From a checkpoint of a small transformer trained on Wikipedia: 4 heads of 64, learned positions.
Each number is 500 + 25 x the weight over the matrix's rms, rounded and kept within 0 to 999. Layers, rows and columns count from 0. Numbers have three digits each.

# layer 7 attention key, 256x224, rms 0.116, rows 231-255, columns 0-111
541491503514507497494484466497475470486472495518530511525481508527508501527495491500504492484506487497491497512554502474515517512501514533512519499492495475477489524465501495500502480512488484522510479464508493496522492508502489487528482513509525491491462490505462502509496461503488520501529528508526506515496552495493491510479507522496
539478503513515456501487500513502481532483475521466500512507522543490490530474472476482510491519487507440514514506487464492514487530497485496490427491481472528473463508510485494476531481509516496498459494479490456507498508479535517509509454501505531484524490476483494488507521516518502512496475517512545492550515490487516481473492512494
516484509491505509506501521502497471505527498474520508487490521484486525524475492509520518452531492533490483486507521495480499517487526515508517506510506482532479488517505534543458489481483491496516490497498496480488524456501507484484513525519508488494472534538493485537500508500507493496497524508541489523474503501546512512531473492513
515512503492469480471519510533498499552507497491553484492493504538478530480499502464486527471533477508518518482551487503498484480557497501498499511492500489496507452495485497483521549516480501494494523511521478488489502503513502492505496507491486508507517476499475491496526489509501487503539493507499493521497494495493506532516471509514
505485503495488484500521504516507502499466523532553485461508481508497471522486500513462507461514532508499486491565512498487504474508476512533480514541512497512509506514516509511507495507489487520517493455486491484450483505462494533474504481531525536522478500488530517488486516457532493548491476510484500481494493454474495515496471458503
521467482491510500493508491514482499462497474516466495526509520540506496502471523488486489516512484506506496474507513517489537511487538487481494484513499536498503500492479507515521536499516451510520504511523454496492487475499503521502481489490504460517470493509511453498514505473509530514488514483463512496508477487507530485493493501519
488468497475498469521493479473509457488499502463482490500483461498503474476513512504510479488475466493509479481470514455500499511498519509513510523501520475520496482521528487482479500471492497520526482482482503514559519494485526519512495518497493489515478501470496489489475484503528510506496484487512496488489474488499476488478498525491
478499476511468490515517514531514529484497455507491494487491527499495524488515479482507458509469482486513491497507525483533469505484458490508481552487502520497460479501499505497536481480523506519501494496485465515490524472484516524508472490481505521520508511470506483477523493490506481513525459521510488495536500491479457475525473519505
537511435471501544528509453494498498525505505494482493515553510498514478480477526523496519487455504484512505471477494473502476542486495508498545500537501516494474497456505484501517485498500512502494508513494500533497511518498472484472510550512514511517516493525471498537507510512486486496512510505525501452513492470512519497499525527508
502490512521455546524549504505498527484504471474503452514500511524464476473505523471497520513501509519501474499525525514482536505541475525536518506482508461475481474480468480547511515519523515505535509500522508444517533491474491497465458491516483506513510488484473498492507500501489512540505480496480502496512518466498482494476498509486
454507466534492481544522507508514477540478458512530528496511520522486527495472495498498486443489508496490504500504520491492521469500512521502476497492518470530502503539506484499424493521509538512498526480488471494492507508466502491516474505497515483485509503503508499466489512512498518529508510473497477482506501517515530484524484498499
479491507496488492503524506459484506527499493476489481475492503512484513532479498480493477520507506481505520526507499484496524507496482498458497489522499512505508477524475479460510548530498506534480514493491500482495432509519534531489525498510535514513511497523515481521493507528451539521497528503475504515515505513504470480465467493542
468517536509512502518505542513495502473523463505489492495517518502519466500500500506511526510491512495499517498476481494473512523503509487510510483507512490505523496506479518491504488473501498499546503507531536505462489515518520494518521517503502483500513484493495504539516510519538519559505487490511507496484520504509508523486514507492
482500489531502525493504488483507504467506501484488487489535495499492499515498501498474510527481485529490518504474488491503542484511492513490448523496490471531488533525467525511506479560466522516495494503494511478497488495512518503505486488504509468529507509519522521485494505477486502512474511495485488478519518521502505507481513467492
559464510518508510511554477514486506517471490525484505524501470507479508536469472506480543486550471520459500502488483519517494488564482513472482512516483506474467511529479467530482504512492437524513485512461497516510536503502522480493463482509498508547503502517485501520520526515498506530508488497515470520555497506500486544527506523498
502507479475510513510508517507480486503453483496504519546483529515499503497540528492464493493469508477493521480485500508485514507518534532485485519500497544507520512470498472482470498487516478497495473481506475534503511508536474456478471515492508495475496477472508536528476490529497498484479522471495514482497489493532523528486511527538
512509508471497491533516523516536490493526484537493463490510499479503499521529481512507481496508525557492496508472489502496504482504490492492494501443512538503505506485498508483497506504504475448484476501533517485507515480473502489518487492500488509506536476488536502468456481510499528491474484474502487512500533488483479468526495463511
506537531515479521474502485516471501482507465520534516513529467466501469474485520473538520507499512485514497479509495519482490509500524542512536481510526502512523524525504520486500510515484489469508475502506520486495504502520484505518525494480482498473490509518509506496510492483493530487509501472491525504531466498544487495534480466502
508503490498501478497493497517467495523522557472490506466491492477497471500517503487472459477496481477500525523553505511455532508500492491522496501486532506495507472513473477491485497493532517457480495524518476484502523466529490506504498483506450524453505498473487513526489495480501492518503519481504507525472482493515484467496485487505
469487520524504497510521502477491466510490540470477495493497493495509500491476503542506548518500520494520530515510508495542522501500494489528518494521504463482515500530495502488514495485497518497476535442522505485471524537511489490499505505504505512468491513486494496484526513538527502477535498469509514495471512537542498507488499504509
522503473531512485564473499483518520497517507501507501512528500495496529514487510500556477474470542479498486499502497516518518491508493493522493512458503524495486475505494472516492477481506494503516488511481449485493511530496498494517518486527516523504521517503535521499513463487538502499502479513495474489503478495491515505495506509512
517509491486505505504503488479489521483511489546469478507499495482482513487470479487489516505462486535496508510490525498466494506531455506513481532483527500515481533466506483493512464499527517490501470500484481479471528480480498505497491503483506485518518478531477475507480502488503505495492494482487491484512499483501497534492518529503
514473513519511480522488493564505484498495510515522508458504482456481475524513495502500520467501519466503510471505475494485479461532473498514493503525495545483494496444450474517521488520480472501487516513518511534493497506484480514513490499499505487502488514495515485496499482491505509514487521500502491509489514502474458505508513481474
495499475472543508503526509514506541518456490493523497490508505503480489502502522519527480481488466526511523493474505474529482496531515506511563540495479493528532519469516515498507520520497460502556498523461508489495505490448525519484466471476488490521528480482505502537530513464510510504500483525501493504498542485495457529470494498502
490457522514508488502528541507517508509519499512519531501451502528513524510460513505468522494486462485496484515478507478495505454501492502495476510490514495475481516475528464466476508490512510515486517492466505473488498505496515502498522543502494515500494495456469521514514542512520506508510509494486506499483503510526432535503449489482
# layer 7 attention query, 256x224, rms 0.115, rows 232-255, columns 0-111
469520537493495513489509507463481493500451487499494514477497500475531492495491522486501456522474517517538496500500507457495472529499523521515536503477502470491505484518510494477506473472491509506450503559500484481511486485512508529510490479486484504484470469511497510475443507530509511484454478539489531463530501501495435513498516504519
549511500463452492525462523526485460477513476503498503474514486494541541508505494446515500479486502491487484507502529503486521513474548469438498498473506509487487523511507495504496498468496513531500516518506515526517536498507493520492500521540496547504503543490505461510495515490473528486484522517486489502470510469451472511504512528547
512489505492475508491481465483524531510519497472522531487486480485467495496502511470465483495501454496509480491511499497502490489526534524523491476559508502488536509492524496490516496501501480551489543490514498501483506500497487530506514471517501515452494490489489529493510533456521499515525506462484524501509508493477484491476462474520
452485490530466516509481472483542484518534475466466506522491557484513515485454518520500503490493467494450494519476508531517514533521486480504455529499518485525493497522523515528522494465487492528475504465464474513492472535473507479489488490503517517498477524496490485470474502464496512489492466466488479505512516467472475507506478491553
484527492486484470513542528495514517543484487473528465505543464494512478543485533505475523513477481512509477497503445493554508527497472491501506489496463523487491483512488516511485508505532522496486497512490479516493525492495490472517489505494488495514503492489505532505496488525502511502482501488513520481516475515520481515490481509491
494517537487487482518486513532504481475492468515466484514469508499517497511458486503513510513492543498533500500485500504494487504523454514473481494506511487497532532532495503488478465474488506513500515470496507496485479488526491483486505493504493519516516479481521471493527476489489502463490456516512502504487490504505491483470513463480
512507487495533507514556499499477478561530454516485493479485484533481493492507536467479508524461522510510532519500466533495560472528515505498514468490506550514489508514517424491449524497529484461492501479520459457517472508468501499486494502487505478512528501507511457493525512544484487518504480522472525511509474501511495489472516505536
511475518534506490506520514510523514469515512511508504482490510492486512507482480528497510523510480507470493494470502561498450469497450523497495530500544520500490469507521488490527518536489513473504494506494495524532527499444520501469467500509528525505504475497493550470536470504523466521523503483511469482522497535509509503505493485479
439502482517501476500487497473493496504488482510496497528521547496477503522518475561473500527467511522467490479486485489460487516481516506496468471496512524524477512489529519510483503523503507505511501502515515479481530480475522491496500516541534523455518510463489481499457516503529512501491449492477494491476460490462495499517501531477
488482496523490486510486479508508479518468514499493478498528546534505502530466530484515499525509493497498502485498486500469480506502517502473470503499502480510502495521514492509470494448488550506454511503488484501484496509496458486512495521496514541509482482512519499496520472497446495496466475512524512492517495508512523494485490494478
476466535499484489487469483456479519500507494488490494502516488474531510539490492521495460492504521548527498489494506499530496474501497482500528502482516481502519475488492530505493514515471507476468539504487512506480453490496487510497510452479491526520521490544496471451492517502509498523507492500521492493523520474470480496498494516434
498548482475515521510512495521467492510494509493449498478528520484501503488505475503526486523492514512521485501485514551512520497509487520508511482485506478512518502473502496509528506514548536497483504518482503512514504489521509462457525494494483517507525502493479502511475491551468510501496493560526497479534458505540498509504537483510
483462474477499541536496464506503486541516473527507502512451465465509469524475490486516511482470501501508486506520517506482494522512493484506507509508513498503515527491490503542513506501527549485541528507502508497481491488519522535521495469514459479521517523484499502516481470517481509507487489467470476480508465481472511542514525517499
496496479506522504481480511458524505532492502490545493477449519540509448474464500521511520539458518465512531531520526526554532506480555522497497525519440509519498488509499532495518486489490502517466487533476484544519463517496541542500490541520551511438492521471485509483508511518518513488504508480490492503489473535486493505464453470536
514499504526530529505526506493442495529442486515509486528493526505460476503491481523479507485502501493498516516529517521509484460542450483460502518501525472490476552477500478512507513521483534502484535477511514488533532483499485478459462470498481536470495493486516528504534506504475474493490467470511530487514493584542524491508516476501
511507467484494513499497474548475502523508500512494476530493467480484485498493514470484500512505521527525495473497497525473514495512508487526518501499469491513506515467494511483481498486515490460519469496495510510524509528504521520468493501516499473507514465517477501534485534499498478509471479526478511478523510474502463501490518479507
513539502522501482499529517494466476500502493482468477520495495507480512495519509491469505512499501495493481514518500507500513513479488489495512481475510511500509486505505510491507473495504518458512478487489497508510524492513475466492539513477505483495489478504554451492506472470493522473499494506506497475503521507496493509491502511525
478506506536502514486491538515495543476502533477464523490516492506478469495498529456506508490515482511515492519531496509465507483511468519476494531484505485505508502477500505538537471487505494501473540501513513497469506510485461515501526511531520474481461494526505484475474487472509477504504489487492500507473472515486531463528482498488
487485520507498491469522482495492459534509502512508518483522497491513494507510496500472474464522513465489466525482524500450497476477511499503514496449514482490506524537511484548512477488535535492481467491505534531523506469540479494523510487501516503505497499509480519505511519515488486487505507479491501517516503487511499499485536501478
486517494511505533502549512481464500494496506506496497483497504529508492496496481489479496477490510488478497471514482520459485459530485485484515502493546485518495496528508429454498486494481482468443485509522477500524519512458532487513498522480480478503489485499542500482493463536436493500485520540503526485517460517528487491492512531495
486486478494505500498536533510529491510516464516487489496464498476493470486480502491472498506460493530499491497514496536454513470500496498508517493488529524480568492501518479464506509558526520491534498473490516479541473503504491511477473506499481491517486531474490480538544501524508506521507485509519482488526497481504472551483529508485
509540469523499511506487512535501503511521513455499502488489498482473516510489496499485554522500534484492506502506479521517500508515475502513483553496492459532491519486485499518478496460472517497518477489491481521525504506513511464498500525490471475492493524484503508505495486501497521517483522477463472486485503508508528471500495443510
500482509506489479457480509455548493506515489497539531495475521480508514502485488509512533505479501518493472482503538460505477515499502518482449470507486529489496532500495516454467522501482532541509463494473522505475507491469540480511509491512536509464502496498438525477543525500510507525523503490512521459500505498483483501510493508512
481469501503490469477468549491480468465546521511513512520495499473504456475501509523524515482480501481508518525523531481512524512532534476480506523503482479516531530505503496526548513515486490506499463517471518490539488522537507514503503477481522520480482525483495524477520526518518502509502476483500500513472507478514460524484492498506
# layer 7 attention value, 256x224, rms 0.109, rows 192-229, columns 0-111
508500514476471474482489516531487476511499515500518523537510488484531477455521515523539510511493503495488536481481535501503524498521517527517461494510493528502512454487507518465487479513472548511507486527494529457492487475508489525507517504488554506474494499503511494490458484485466479502527522509550503516509490512494497508492470516517
470504494476556471488509491539514497499520469512464528540479480492512455504521504528517490486522523461497480526514501517540493506459494526504456494528524483494520530509512461526494493460480467491488517445518468526527534489505508474496520488511507498503562522433485526493525486470515501538528492474469490490501473468495472495495511483493
532510527501459488497505450493491483541515519506502480477495476506546525495501494526498473451520473529519505469526512489484508489559494466497467540559538496495498458481505523492526476481493509515468523496493463471458500530517493507467509467466488502481511488500455516509450473537559511509536490507558489560512507503495514516512516529568
501480514535508540485506519452529488461478527471530490464483499532493498502496503509524494505492484508493472482483468488531488479496500529524499552497473518525499518499558529489498501489531491531507542475499523510535530491523535528507468473497470542521487519481500446516514501502482485508496525495487509487469430519527486501489528486479
503511487506510469496518533491520490486515526517497537545493430487565491488488498519480520474500525512473483515479511476482502517503520563512481511441517504515512493502497537503505481518504489472511492499519480483510506498528535492530528485506491519535559522490529509533526482517526454491486500505501484524478474492521493485465473484483
520505484526504499508489479464505532507485494485536476520442509465458528509468509490497571508458440561526453521506486519536511508504503489482490534457491538493500507521558491524491494482499483509467521536533526538483502515485498545449453497491498512552478519503491472503501521482500534514519495517520558459499490502493514526516483524503
487503511457536515500525494443515504548491463460452488541484516533495525496524514533494513502526486504524491546475513475472506489507510479483450524487448497474502493500553543470530530513500503510514518508469493523490521526465474481544484527477505492489519530463512512459514500471520521497514474449510469484494532463490474479482516540462
485504477527512505542474508455490506511516554535546517518509478465525506471480485507492483534456516505484473500473498490472451519475518488519506494500544525497484476524474519519477502534513472504475498521489512477538512470485513495497518493486442450500507503488517489495475529521504495480506530495530503527531524487507486480496471517538
510509497530471514505522500463525473464499474509503513494495526493482479555499470499524521513490520497499441481518510470502530513478480481514506478510482480495508446476468488486513505492496506470521491478499492498509512506535479584482518491517497504477514545512541527527463520508495496544528488554528514489464516446485506483525527434514
468514501522488520548484522489474526497536484478478485512497495476526518481499524520521444492509522464485526503547495476495544508536515472496499468460502471489491505539535506481520504491478495507486448485462523550479487487523505507507494485461471535495509531488518497483540464481496504491506490516499458482504505469526482525477491481489
514452492537499505483509501506514492508478491489516518501535494466506497507520481477478473482486532474526483506523470517503472524491503492520521509500487520488498464521469447510520489486515464502492491474503460512489553479503486468493483525525541503512518524528502535478467513484501473499514517492509477523542500483501481489515532490506
492508505508510515505513530513509508516471491535540549460448524524482516482497541505493551535482557516494481489512497499553497491514495501504493509470506501460493491501487551498464499492481473518477513464531494482506543484460490522475507482504475486528468515470502495481489525494485478526495520472475485488507481512525519497541516512512
486475503480521534527476474475506509498537494515490486561505499478492509488493490517517515494457537476538473495478467516484483439532490549482462499518462493493476522526468501505487514548506499516467486513479526468473492507482466485513502523490508503560505514519475503507500463529524481515487555507496489489477502511516543496511494465497
457485475505507478465494474512483473465507479509501488511524515518474501517474544498483531500541565543520523489465487489486486480530512513511467506518546488501487531530522498505487521450471522479493503494499536471494462479532508489493528509498519529567492489454488502505505539475529532494526465487500521523450500533530469465475514499504
500505494493514477499525527510485529525484485487520544452518550532480506503468498506489529478503489502520498501487466530577484459543510548485527513477433501528490509467477465488499492467476481509488467531487452516477499543471519538531484510534507506526497501524522487483494522526497466449484514490527510497518499511490522504505495476521
501506509499468510497538526485514513485524538512511516502526502508455499515503520506451454523524482492477509537479540508512512512492543494521479513479502502520485497550508523528513537506489493481486515494507499485510557451521532452503510475537519479539519480562463489495488445506513508505491543536450507495511489504474499463523518498516
513495511490512530553482507482531542517521466484479479491484506512533522517516507463510515539501512489484505473475499494462517499493480505484462468502492526498488489500493485453485482544485516475504540500495475474474487520458486521507491516478504514463496537521493529526492478508546468506499525523529523506513484526470471480510506453501
471494516516508471490479519528522486540504487503482495475461518488486545463562508491489556512529488450480521489504480482533497518494501535497512505470494552479490474486471502528491519477495462514514490477536528540511518504541488517462536496525500512501509499525509516535479519525472518495512498451499480514498489533512490523480489513515
494484453487567526490500504521480480529506488479492476483479526505506489498521500496493551501542497520513511513457493481527452479497514481489487511458461492470523481481494538488448483460489492462489517524524511497541499503528521513482467496522497484525533515483484495478501544500533520477519477499521529470495471526520495484481515515490
509482504481527476528472494516513501481514458521482522472541492469492444531559539489516491473486519495472494498508478468471515512473481476483460469514529540492501483496473489481549500524491491470502476466474479505507488487534526505542480483502493491458500479515522475520480444517477531517500543490493494484474498472505503496506469489529
541514501507481474482515498529542535484519507512458527469456508493519473516489522565499476497517479483476501472494525480485499507541517512523523500527467499491529513479531478532519519495485504492510481536502485507481502499518505509507467478475502499524520478476507490446486445541518517488516482524494525482499557472490497506499475507519
519505471500488468505489507495527470510536534482515476534509515511504489522561492497479522514517505498535504510529475471442530499483516490487496494496490498506495488523494515526504537500508470483481495471463513523546500515497509467458473469474520485513542524509465468551480526517489485484501500520496489501485462507496481525487493498510
454516498540483526519492549505491489503475487516473483504515456521496496500475449503470504487454490492516505481534481503486498495452465506554478493482517506473518529495504509535486447514499469526479504525500477540537530503479485505496521487491519504526470496470480524484491466455509472514479517535468503523496481512508483506519529544482
487550507511475489472489499474485456514558504483514512512529488508512518535494528483500490492542473514462488500516487528527514466563506484462493493512501542476493492486503472516493493515520502536485524503515537510571495519510495508482457502494485446509499489520507475480494529470511545473488527522562528550513503531491530500491501521493
503517521482493478477508469523499533443533476478482482494494501509502506496516484526481476452478515487519468503533499493478564501517531486501508502492494490497490498503543491506516500523529527496529502505487546507471483494492457517528473496518517488482469510495484506579480486462532487504485518475447418482518542465521466481496513483471
466506505482490477510484522495491485498524516487517472512507509505522469526477477526487470470511450484493487541498488524509510507480499536520550473512501501488474524459505513543516480511497525501502546516516467510491509466479484469509529468477565502476489498506504509501498492443462549495468502489466525497541503511471482501546477494495
539507498489447508499521516485516519501512498504521551463485494471523509496513469496471507496527495497469496453514507471493448507488501515522483469491510524493465544505515554493477531518511488502471502478481467502497526519482458500514514534535530496484494484509508487483513475507521497513510509519471512531477504519507481486495490445430
526528500540513480497511498492524521513484515489488484486470455500537494544525536521503508543523477505444496502504416527522496489501468488523494501492475495464538506488469484539496476521513486502489481505577499510498474458541503489532521534496521499509523534502457469464495480463501481566525483508474481532508481523486497484501533486506
514474504490510515530512511511478478486502528536486552486547451513510485492523481484471456495472534502512488508509482470501508506465485522519501488515541485460515492528478477479516508494496528501541542520556513500505516475485489525499496503497555514466466562467530497498507498488527499544493462494488488515518496485491477514484542469468
547482547510504525471493481516509502515512525515502509482552488498528530518497499519527504512504463518454508552525510489461522483470499469505452502522517563504507518449501562489539493468515519494523500445501500480491469450516456471477508511507486530549515512480503514522447495536449523474500523543546486511475508489490535552506468476483
483491469491537497506501489449510500506519506559504517482456494472555455498511509524509547515486479528492485487476476501528478510486440520533516501494489480508512545486514508535493488520482469490506521477455454529510515512466482504485491494516495477475475476549511491489531491481529505508521460480508495470521492462551493503483519482487
491503463507512497519483518471489504489504487503515530489442521471507525464450521460500496516494500485462561483476513512478517471498463480485515546506486492511519489533500477509520477479488475502528501498491496509497460473498481544494496491496492466440477507507511522489537574514542498503517492482539494458542522471546493486519464536523
492501498454528516499526479495497462504501490463515489520499470463507512503521530519500493550542532516512500549460491488486526452557549527540499485488513492501515424534479492503531499469484520493507529476532468484452514519511521500538525502490501502441463513517520517485486478516485556474529484457503461527488475506533498456485471474519
528498497485483502515485507471501562522508524532495488531463475476463524528520529497494542481486550528506486503498441505491479521506537470479467496519510486468524498518467506486507515476515511499477530497519504517481514498481518480505490507513488505518469524501532511492482488520478512508460511486475503482477466487479538535537530510503
509510522518467495471508532486534487480508513489508493490547504494491513479548495473469549479507482492493534478502514522488497505544464544508500510479501482507511492475492501527486504518507498480526521469482511512486512502516493537506503471486498549489515479526492457521533492512505490537497466544482469512486518483527481514509511540481
461517514497524480509519482474516472448496489477475497485509462501511461518517481525521464512498490499494511503508493504538503546487532541471492476510493460445479475522476531509533525517501481535532480522492524518509442498491495489479483488513497481443490528503514526519502520518516508510454494463488485489532512506472500502481520503454
512468491494502481472524461501555539493482521495539512513490479503525499480529526475489508445539463466508502522525474519524491463482484515482526485473514492513514516508527474514502504536494521534528506511450495485472461510534509496460481510486500521497480450494491495471529525531507481499494513470441464517489487477544507500498505482518
542517487478489507491487525501530487470507543493506520468512468510501522540539480483491537471455521468490505443488506532495515515486488514522504518481537515522507493489529532466510477492502495546495471534467507544528527514482489514493473486482443574496488528491524514524494542469494485492493530563504486489492520486502530467486488473512
# layer 7 attention output (transposed), 256x224, rms 0.0954, rows 192-229, columns 0-111
547525493471538468488484490513526502533470450510493512484516532509434499556521499498481547477511488510473460505529470529501501512507455490478472553500507528505489528464500487482479465502482472532516503501491474499547528452509505527438493490559466486513496493527502497521495494499513515495515495493517502455505504462504508506494523466466
461460521506494536528482536469510495494504498491513490513448507498498521516453483489456476475507549488500513524509524506451518513511502486476534493479487493530530482529484519501525516470544522507556486470509497481504475441510471539535514508495502468530493498497514474522486525508486507498498498504492503518467478486484507468517481484494
470534460465490522521442477545480503518489501476496506526552525498443472508492486505490506494480585490495501493497475548523477522472495488505514461483522554512463535509492515522487483470516481516524510473497490519516493492455509536420502527541500507454469541512523485496498431490486495506495490483462530455543436495487540448504477497451
493480527527508483502491509528489473501475481510499507522498498462518531503512449500499508510489468494499516472514553497508498484506482508536470476478487490495532475474469491487496521502532501515491483521491499501487471474496502491516461500486529491483501482500508526488503517494462535486498527533507487533491538474479492509526495515561
507529503517472551511494515532507450486505447532459476526497520491476465525504463465539523505502501498508554519494522483525483518472469472505513538505517492531477477522516498476578503541501490516511484518493507540495504493474477486468463525470493479517515507496501501498515518466483528529501502485526535500506479512498523471488490529512
463510506486512448484535516511528497581482474521506512512509492522497490537520544532485445510484485521527475457514497498511480518491531505485508472487498505500487529488487523517528545528508509434505500508490492439526471507508493500517499485527525480489500489489517495479488505531490459509527485531485514506472525476511502545499510505528
517546514477535509439480472496485552490514515481468512506510459460480466546475459504525458527512513512516509471524527517496489550511529522542510499540506534500528498471481532525460491540501501502533478481495478491519492487521506548464513477511493498483496493499500521491504483498498455497493493555509520486495488467504475524512497461434
521505500461493507471499447536492523489483452505503487488491491499465498499485507504500530503538465486477486497492487524470441511519479523516493540475516484481495532464506524535522447469506472520506464523498522527490526523491514509447511548547509510541520497524503533490488523497537497496528513508505500479503509517508504508477523517532
480495473488500463500495522506534485543458520484470515490480557499479479474457512482515516528491473500470541508503513484469517493501489472493484506510529520546487552508509517498483503489492494506499495492496507466497481539467466492498486521506498443496527456455499518538518449480484527486485494533503480488531486492490462466544477504491
481491528520507517478489514531480440470481504479517489467496479494501518499453482481508492476509514513520495505510491471482478496447491509449479496536497455492483501473498440521481520519500491495517552512459495446514477480472488463520514464499483533525506533530471507457467539505468493506468494486510528520482507532495473474510502500469
461481456473462489506454468521474459501528520498479483514487503484505523437505480520525492468474539502501497459510544464473500461489508460463505492452477466478477511492508500475504501510510545488491460511501555524490502513504508483499477498517470524536506467535486489498514501466541566482489517544482468490491463504500475505500465490526
484513514487508509473505453463489528534499502486514495526506500520538528493487483528493489466511530472486506516505482476518504499510451448517491480498551502544496489530477508498493500473561499459492474503458512522502456483515517510520529495511507514485509484511455502478474494465518537486498527493518498495505494490481498535483449545522
485484512545507475491538512503490477513465470508518489477464504516500494536496507456458485531485491490478479507487494525507498501494513517514522428486478523481490514501524537490559532471499542488484467490499492497535502510522488519470483476492492500477507497477498517465491465523479537514487459459525492494519476535465538484512509491512
566498510490534502441512496502519508514509530467472488531465521478528492483523496527525517496483494449523487503526478499500487509469487511481497483476504538498528516513463467518556497532491522464483480463552533536490472455494463486524518515504473484509460504513512506477450461508476536487505523554515494511533494475484543528536536523481
496481482514512496524481496472483500522504486501484497503489491501539541486494522480519485509521503529478490502495547512449509491514486435536492483491470510488508463520533496454512508485534499485536520499504494477489493445542502514479536515438522491489511511503489511498483495504454506508491492491489512490488509487519510533514520522497
471480507501524489512467498495475506513495489497519465522459500527513506458533452499512515512492517464530547508484458529558481478520471504458514518500483484538494510450475496486468497418515477512499522483503526523542492500530485565490505508502508489485458522475543513542537505520485527512488489494495480518495481525550513521496489481488
513488495500480475497497487495523500528507480521531521515482499502508467532488506526497515496503481533499513496454533520520488524518532526478513514491517488503536470496529470516482538500462491527498441485527500491517516522481500517479543459541492504514522469462543482512483508477509494526543482486504527497502512495489503489498491500490
515493475510512498510518532478478486470507497484570479510466484515543499545501469515458494463509505530532497501498518472488553473511519471495490536520506524529478527521531519510464469504504520498522491527491500475503488507471505482537457471516512499507467525505474516511516482517551487508453482523466563497440505469478491517513525529496
533521525553504505523500506507556523473499520478494486518500479489503521531489502512508436454481521468451502507473501489479508498485485481508471503534510536512528501535486490467505480559524496493506536511504468510525481485533478498528455551512534497509462471491500475491477470498441518518460493513502490505517536440494551518542483518537
488519506540509489504487510443483478489486506541514488524510541509511485470452507516516508496481476511444521545500522535503491471521483494494537486500467459507500500542508478513456485513513505508507515511536500493489502493497528491527458482528479530528473474470506502549513491504548512514497454500507515554500507538486513483450486474488
448531489480518481496480511485458536511509473479484468482543503483483478516494474478524477497493501534483502536505513543484527543503488503515465517501523499507446505514504559492484490503464496481509528507505479478490535502463525493498534504500511502469479535493528458492495527549502492544477511451516483508487470487491513473513503495467
510496494480527539521518502525485499460470495488490521491511506514454516497442504527511488508492504500474478490501477492535496480481500467491475541544488515503487476468505486542481497478487521544465529541518505478487530486521493543525482512526477504501517511496483515496479488457490522511477459486479514475486484506485496552510492494506
497485515450466499495495439528547497488513509511534486520478487504524516470497484508515498512507523497507502483483527490483514500486544521449528461488484497519487527536476502473534527517510469513539458505492519530463472503485512507493531513504490545539548505508471507481504518482533535463557479496504518496525483499492485459465475474531
501469503511523496464504477504470495454445530499501495503503500500475448490519514531541526494487519512501480466459526472463481541462482488508489504482489473503484540483520495493474464492467529493521503486516448494468508494507493461450523496488489507489508521508504559489480483478513503521484465529503506473518480484484515527518503486488
471556522509519560485498539477489492508507550473508501506482479467473527479471475471488519538497510474520541501500474500514504518502545503484500493508484546485532476510508501518502497438447460513462466492505486496520517505474507503492521486438493475508508478521475445493546536501504524488485488504490492532467488518480463531471488494465
520501518477502509503512497524478501495477504549491508445518498513492553449525494488470516504534521495494487513517476479501511559517510519484545503525520466486520519535485512459463480469483517464501485514500509491483509535515485528486534541492511501494510479497504486527517471484477491452484558484478518507457531508508472487461468483494
503491550499483496497483502483523525526511510474497464512502526528536486469487478508545519468511477494535507523505507514513497511505531488479532537497487477505549531511491482492491462489494510500496504491486518499464501485499559510499472501492473505516485525481517506477501519490451500487508518478517500512533476463541465520500481542457
506509478473486492500516463526470509454507481475499519535482472506511485532524462453482497462513513467509512502484546458500511489497493513498487491518509524492485498503503544508483466514439504465514491458472495518498543505490500474505478479491504521492482495517516559440482486507517523481492511490542472474498507542543517509508498514493
526517485531503520466532504511516475454501520490490487520474529489499513488514501534482527519515479452453531512504494504499524488504500532510464469478529488512548487486499490498483491495516484524500462487479505529479504526483508464532509525532454509509487455472461529507521533473494511446542501533490467488513456501522492490511484519516
535489491472543475540510458488517501483461516494490481504450510486447483451462496487507517521491521505486530476497518527533496491561479524557488541532478484502478489465512495478452477488493524523479540519477503510520530522461549529448439492493526536482456529495508496500521477510487494529504501497509465500532481479514500477486481465504
516499521544459456512498476518503501512484478476515517517503486497497507510501494494489492491516451484476490512506533504475519517470483482498523491484503518492487490551510484468448512543486479469535491498514519502461481499486510518562488534468480461553520496489476460494472533527492505490493525491499507494498497500491489490479485541498
514493440485491504502490498508487526520460489468495518453543512493488483498519492512498506480504469535479437485493494517508472545513505505533501481487553531471515526467501515468480493542494507467521525500498522517518480487513515479467480541497518485532502468512491457520503503479462511490504507524511504507490489486505534505522492517491
507515479557521465530528492491451501475533532525481467490508494487513420510515495514485513474492503514485518522503497521500486459485449486504495539486483457526453483475481479505506481497495496542490460476513524516521503489534495508520519513540534470509494444496461507546542515477504482492466527523493479511455475530501504512528561518485
479464482498513504484547455465495486456475512484503496496517514514528526487497500535470499515513477482506519495498489486535515479532461522544519489466464485507468460535489475500519503487509499439498481519458525493543509486539485521497560479491520525483514474492507493535495524516537454456504511457515500496519465559539487499493472479470
488519476499519469516489493513462496499479445500519477477479480464488487462466478487518528512472492506453519527541491495496517476470531436500483458497479495536501493536536469496507508488475516497518509529471506522485498513500532499535533501485472412478488522478499497487508462508488549442471469487527531496550477535472447503495506522534
490524528539501528487530504515472507403489516530476506541514504481515509494541501491505528533495475491493500471491517529488482511495496477508506498501543523492527517488523469487481507500505529485521496480516528490475517528514498514545481509472529550501492446505487503511569526465510527504519478505531486536525516482487498505516490472522
513541516487465502494534552481484486497518449527498472499512508547513504496512470467495495482488511477509502467515511492511517532488537504459477489514508542460493519510475514485527500498508498447536491500519457492483522523478487520527495488503512492486486485485528504469469463490478535497487510523552529479455519512510463536461492529478
489487521463507514519502483444525511544501495473479515525468531530503496490489502536503507519472519526474505466531510466524507529529507510468467509499524483484483552486530482494463518521468457505485505496507468497500486496473500499465514516499494489430532503529537514503495492497566508520505492507516521480483482481499482495479488502502